Each number is 128 + 32 x the weight over its row's rms, rounded and kept within 0 to 255. Layers, rows and columns count from 0. The size above them is the row's rms in percent of the matrix's.

# layer 6 MLP up, 2048x768, rms 0.0897, rows 1954-1970, columns 448-511
size [101  99 115 103  97 104 102 101  97 102  95  99  99  99 101 102  98]
[[152 125 117 148  79 103 144 118 133 167  78  94 159 121 154 171 112 149 126 108 104 117 154 113  96  90 131 138 144 131 125 101 111 142  91 145 160  99 101  93  73  89 162 166 224 153 157 146 139 119  97 134 124 186 161 125 130 146  99  87  63 177 119  92]
 [ 83  80 142 153 110  82 162 150 117 127 107 122  53 167 105  77 133 181  84 136 175 124 124 137 135 125  91 119 115 144 171 125 176  84 106 154 154 148 107 128 131 119  83  72  83 101 148 147 108 180 179 174 144 148 124  82 188 169 181 122 146 117 127 161]
 [114  71 141 135 133 107 117 126 125 187 133 153  98 146 139 161 109 154  97 200 110 109 181 110 108 119  50  97 141 100 105 159 179  87 112  97 186 137 133 187  97 126 108 126 118 144 157  79  89 159  57 138 118 166 164 162 142 141 106 152 134 109 127  87]
 [116 127 145  70 130 100  59 109 171 122 109 139 146  97 169 124 117 186 124 153  89  96 132 131 194 151 112 219  87 177  73 112 135 118  97 187 164  99  87 133 106 156  95 155 108 164  55 100  84 125 165 145 158 130 100 143 118 103 140 145  91 129 152 128]
 [141 135 121 159  98 176 101 114 137 103 126 121 128 175 108 102 131  70 190 157 146 165  71  96 137 125 126 111 128 136 140  91 128 154 163 129 114 131  83 141 138 149 100 168 106 132 122  96 162 112 108 130 111  89 120 120 118 146 153 146 152  89 133 111]
 [ 71  82 148  85 118  87 109 126 130 195 114 112 136 146 212 102 150 143  97 135 138 116 107 174 187 151 152  99 140 113 162  79 189  89 164 131 165 127 146 168 147 127 177 114 141 151 138 151  90  50 115 162 154 142 149 108 143  71 126 122  91 111 153 185]
 [132 148 100  89 105 137 170 184 167 138  81 103 145 121 207 158 141  68 221 178 125 115  78 162 100  82 126 121  73 123 179 145 153 146 176 115 147 139 116 138 120 115 155 112 108 133 112 169 143 153 134 135 114 121 109  90 164 100 163 197 123 110 136 144]
 [130 136 111 144  82 101 151 120 133 136 109 157 159 133 115 108  76 114 166 157 146 120 158 131 157 103 150 104 159 102 149 100  96 116 142 156  52 156 156 102 100  99 159 182 146  94 131 137 146 112  90 128 110 165 131 130 107  95 125  64 141 101  79  84]
 [103 199  97 144 119 127 108 124 177 156 101 127 117 143  87  96 146 160 124 131 137 130 119 134 177 145 113 160 133 137 136 118 156 178 130 129 109 132 138  88  89 119  39 112 123 111  80 126 164 126  73 146 160 137 174 111 116 151 139 163 102 111 131 186]
 [ 60 140 184 120  71 159 179 112 215 124 132 175 141 168 129 139 155  61  76  98 151 161 109 150 103 104 163 130 179  94 117 122 133  85 152 184 111 130 139 146 155 136 101 132 117 140  87 154 172 105 186  90  96 165 126 133 150 151  79 127 138 190 109 108]
 [140 146 142 103 158 163 130 113 131 158 140 189 135 166 108 124  88  71 154 172  67 211 141 124 185 100 124 171 129 156 142 229  85 129 110  93 172 102  71 111 104 118 162  91 155 174  68 171 135 120 176  88 177 108 166  96 106 124 107 144 178 168 145 115]
 [ 73 157 174 179 141 139 126 182  86 149 105 148 100 130 111 128  72 137 115 111  92 160 103  73 163 115 113  59  96 124  89 162 118 158 137 170 132 135 183  85  77  69 181 193 160 132 153 182 115  82 151 143  62 104  68 150 131  91 101 104 135 112 123 134]
 [209 132  64 133 147 160 160 144 125 184  99  90  97 114 118  94 104 136 123 147 132 152 131 141  75 127 107 147  98 134 124 187 155  92 123 118 116 151  75 138 195  72  99 106 117 148 141 156 126 136 115  45  84 155 106 126 155 163 137 119 191 163 113 144]
 [ 67 106  94 107 116 130 142 104  85 130 108 129  95 113 102 180 200 143 221 184  70 118 112 180  49 144 199  71 157 103 220 139 146 150 164 121 110 134 138 101 154 150  98 114 111 108 112 186 142 120 134 126 127 135 110 107 122 133 150 101 147 139 175 160]
 [135 154  89  99 106 115 112 136  86 136 111 158 172 111 129 182  88 154 107 144  65 101 131 165 141 164 130 148 111 135  99 104 117 129 199 194 110 113 142 125  72 144 152 115 125 117 154 181 137 143 166 120 165 118  88 109 118  88 171  89 139 142 131 184]
 [156  90 113  97 168 132 134 145 142  96 114 110 119 195 183  63 166 149 182 159  72 135 148 124  99 138 148 101 147 128  60 124 143 101 175 110 102 111 106 175 131 159 166 181 166 112 187 142 139 141  76 100 112 136  87 174 170 109 120 124 150 170 116 132]
 [147 103  93 105  82 127 168 130 119  87  99 145 124 149  96 106 182 165  96 149 117 152 141 150 113 139  98 175  93 166 147 176  88 183 169 112 108 152 119 140 111 125  86  85 108 118 149 135 127 115  61  91 128 176 102 106 154 162 130 184 166 113 111 120]]
# layer 6 MLP down (transposed), 2048x768, rms 0.0869, rows 1954-1969, columns 448-511
size [103 101  99 102  95 101 102 103 101 101 101  94  97  95 101 101]
[[125 132  99 137 109 203  85 151  69 134 166 147  29 116 142 148 115 128 163 116 100 108 186 150  84 111 133  98 162 121  93 146 113 102 141 124  87 127 131  53 161 130  91 128 131 123 134 100 134 149  83 142 115  86 134  93 204 180 132 121 141 149 133 125]
 [134 140 121 171  80 166 102 162 127  91 101 134  96 161  39 148 138 115 138 123  74 138 150 115 109 109 131  99  89  62 131 191 145 157 139 137 116 101 130 111 160 129  94 140 137  98 152 128 128 125 173 106  85 131 101  57 137 220 104 111 109 139  91 160]
 [131  67 140 155 144 201 183 200 149 181  93 157 144 103 108 165 143 118  91 153 135 161 177 109 137 171  91 132 125 124 100  97 157 104 121 125 174 132 152 110 166 125 123 130  91 174 114 173  70 127 140 134 133 168 152 126 119 141  90 150 130 149 169 110]
 [ 94 113 159  65 130 101 123 150 134 147  98 150 145 146 134 103 127 100 172 109 191  87 141 168 137 104 162 160 108 102 161 110 151 113 162 135 123 129 141 163  96 119 111 138 183 147 105 118 158 140  66 177 150 138 112  91 118  53 159 145 185  43 144 158]
 [125 106 143 125 156 130  99 144 129 144  91 136  79 127 169 164 131 124 158 122 116  97 157 202 167 109 128 100 164 128 120 111 174  89 130 154  83 125 152 143 124 103 159 131 129 163  78  89 132 111 162 162  81 208  89 158  98 111 147 157 148 136  76 137]
 [104  77 137 137 114  92  43 143 153 189 180 162  61 130 140 114 132  54 129 135 148 124 105 176 130 147  97 160 124 163 132  79 190 138  92 131 119 106 205 133 144 159 108  84 133 162 137 134 162  89  99 128 145 168 141 158 102  84 190 156 163  77  96 149]
 [150 107  80  75 117 138 166 188 118  98 160 142 138 121  96  94 102 131 125 147 159 201 113 179 159 134 153 108 162 186 114 123  86 187 137 136 153 121  73  91 131 143 150 163 113 104 161 151  98 205 136  90 109 168 154  82 138 133 150 143 132 118 101 175]
 [173 144 150 147 139 118 141 114 187  99 143  42  87 130  98 128 177 157 117 134 237  88  86 156 101 101 124 113  78 126 127 149 151 114  82  62  92 115 132 124 110 140  71 133  61 128 102 169 156 109 157 129  87 137 192 130  95  95 191 141 195  89 162  84]
 [159  95 105 124 114 154  72 150 122 181 110 110 133 123 157 168 107 172 145  78  88  91 131  76 113 112 142 137  84 151 131  95 154 100 185  84 191 169 122 108 121 109  88 127 176 103 103 120 115 197 101 131 100 101  55  80 154 112 141 179 124 126 140 112]
 [128  77 107  93 170  80 148 109  57 141 163 101 153 137 110  93 101 121 112 144 144 159 125  66 149 137 145 206 143 131 148 112 145 101 164 102 147 140 159 162 153  85 128 142 144 187 135 159  93  95 128 170 119 161 100 133 183 106  99  92 100 112  64  97]
 [180 176 104  97  67 138 137 107  70 147 149  98 112 113 130 125 200 121  71 135 119 144  79 123 136 116 106  79  82 147 115  65 117 140 166 160 141 177 132 159 111 168 112 129 110  89 100 127 162 134 110 140 140 114 116  96  66  71 125 127 127 150 130 134]
 [ 81  93 140 121 100 140 158  64 127  70 115 101 109 118 167  85 119 184 117 164 153  98  91 108 107 159 133 109 174 145 174 114 120 142 102 205 134 128 175 119 145 106 176 172 144 112 146 157 128 179 155 176 103 120 112  95 140  59 101 114 108 130 147 135]
 [ 77 135 137 182 183  54 125 184 106 119 126 174  86  83 133 119 173 138  80 129 151 164  83 102 104 142  85  87  93 123 130  96 102 136 156 111 168 166 101 149 103 107 151 199 153 161 110 148  95 163  88 126 176 162 153 112 112 130 157 155 175  70  99 123]
 [111 151 116 141 178 144 115 120 149 131 102 112 108  89 142 171 111  88 119 128 169 105 102 107 155  46 147  65 123 126  81 119 182 164 112 139  92 183 148  57 171  77 179  87 122 144 144 175 185 111  99 121 116 170 117  84  92 116 173  77 126 175 127 121]
 [ 96 118 151 154 151 198 132 177 145 152 126 149 148 153 226 101 121 137 116 103 101 102 125 146 109 144 157 140  89 110 116  89 168 104 119 126 164 210 202 128 126 123 103 108  61 179 129  96 143 175 131 179 132 163 132 137 104 188 133 127 102  80 182  97]
 [ 80 147 166 114 164 123 147 150 123 120 108 102 113 138  68  99 191 103 118 127 147  78 170 123  99  88 113 130 158 133 182 100 107 112 150 171 116 129 115 122 161 175 196 175  79 134 135 115 113 135 148 130 125 162 114 118 150 149 173 117 171 164 120 104]]
# layer 6 MLP gate, 2048x768, rms 0.0859, rows 1955-1970, columns 448-511
size [103 111 101 100 103 104  99  98 108  96  96  99 101  98  95 101]
[[142 169 142 161  32 133 221 133 172 109  92 165 109 142  89 168 133 103 112 116 116  94 111 155 110 157  82  78  94  71 138 104  40 143  85 161  95  62 115 147 207 171 119 145 166  87 197  88 117  96 156 128 149 169 168 182 121 174 137 134 147 148  89 127]
 [124  96 143 138 181  87 101 131 155 174 132  99 116 167 125 119 133 155 107 184  99  73 189 139 120 132 106  89 153 109 154 165 161 104 111 110 159 132 143 187  99 156 129 115 131 155 127  77  97 161 125 108 135 134 165 109 142 169 129 147  93 105 107  99]
 [160  71 133 176 111 131 149 183 135 140 159 139 134 169 112 122 112 135 130 109 164 149 116 120 130 149 154 153 173 103 142 137 116  91 112 130 120 152 108 158 177  83 223 142 122 162 103 220 145 144 189 116 120 103 107 120 141 118  88 119 171 123 137 105]
 [100 176  93 135 191 148 137 142 175 162 139 118 115 134 138  96 135  81 109 142 118  88  76 114  89 116 109  91 127  80 118 131 140 136 111 157 102 164 115 163  80 111 136 134 119 118  86 135  95  96 136 138 121  82 154 143 100  61 183 100 131 172 125 142]
 [140 174 113 150 114 115 108 140 151 126 117 107 156 182 107  90 138 130 176 117 117  93 143 190 148 130 124 108 118 110 119 162 102 147  81 132  90  81 135 153 112 129 109 103 100 115  78 108 135 175 102 182  97  88 102  87 127 158 120 110 142  70 118 157]
 [194 112  95 169  54 181 139 161 130 135 212 107 126 166 110 108  94 147 161 149 105 138 121 104 182 137 147 159 136 202 165 152 105 158 127 141 109 184 164 109 132 127 132 144 159 143  88 119 177 119 176  78 119  95 136  68 163 136 170 161 168 177 143 152]
 [113 116 118 131 137 138 109 101  98 147 127 168  96 135 150 150 178 128 102 166 135  96 134 126 136  85 136 133 135 132 112 116 159 143 127  95 187 105 133 209  96 158 169  72  83 140 147 157  72  97 167 113 126  71 194 168 131 102 151 153 154 138 128 155]
 [ 80 143 120 198 132 142 104 141 180 151 154 145 117 141 134 173 212 106 125 152  73 149 121 109 156 126 174 173  60  76 160  94 143 161 126 157 162 148 129 102  75  93 123 163 101  97 198 139 155 196 156 101 146 114 103  89 172 164  98 182  52 153  73  93]
 [172 110 145  88 113 112 136 144 117 170 163 128 111 116 154  72 134  78 124 107 114 170 114 151 141 136 104 163 155 144 145 108 129  95 140 104 115 142  59 125 122 158 146 169 146 106 120 230  65 158 140 132  94 112 141 218 107 186  53 179 137 125 146 103]
 [121 130 150 118 110 146  84 127  97 117  86 193 120 134 143  99  43 106 176 123 102 112 207 150 102 158 116 112 144 116 147 135  97  99 152 103 127 144  91 107  87 162 149 164  91 144 149 129 141 177 124 197 110 125 141 112  69 127  30 134 139 177  83 107]
 [ 57 115 143 129 158 136 109 157  87 116 110 102 110 184 122 170 136 100 143 115 101 158 132 169 147 149 123 187  80  90  94 160 140  92 132 149 106 109  81 113 123 151 110 148 136 139 132 154  96 153 164  95 161  86 125 116  98 171 105 154 132  75 141 138]
 [ 94 183 144 130 120  85 112 132 191 109  58 131 101 128  89 176 142 145 130 179 158 166 120  95 169 181  83 183 111 167 157 105 111 117 134 157 119 116 195 108  98  92 170 127 156 167 123 106 121 149 115 134  77 120 189 173  62 165 139 147 147 145 164 157]
 [121  78 115 146 114 127 138 130 219 160  79  76 136 102 122 157 175 167 208  77 115 170  78 130  81 165  88  95 148 150 125 184 114 121 140 159 127 153  90 160 134 131 104 162  65 140 169 115 109  79 136 122  98  85 139 131 125 111 149 172 161 130 156  80]
 [185  89  29 148 115 196 115 169 150 113 119 105 176 101 116 166 149  88 138 116  99 102  88 183 121 120 100 160  96  90 168 149  92  87  87 165  70 173 111 118 164 106 123 125 186 147 119  96 132 181 125  69 136 177  98 139  76  99 161 110  93 133  91 172]
 [169 193 177 100  91 119 133 159 143 150 114 135 140 151  87 148 103 122 160 118 192 205 154 131 131  47 128 122 112 156 146 133 127  83 119 102 114 198  88  79 136 126 156 105  95 119  74 176 130 143  75 104  82  78  70  98 123 238 100 128 141 187 133 108]
 [187 150 118 170 109 111 120 132 117 151 102 142 122 156  97 111  82 148 100 153 116 198 186 126  81 134 165 118 110  85  68 173 148 107 145 164 118 156  83 114  75 171 151 136 107  69 117 122 172 131 101 119 125 144 133 124 118 102 149 135  84 148 154 124]]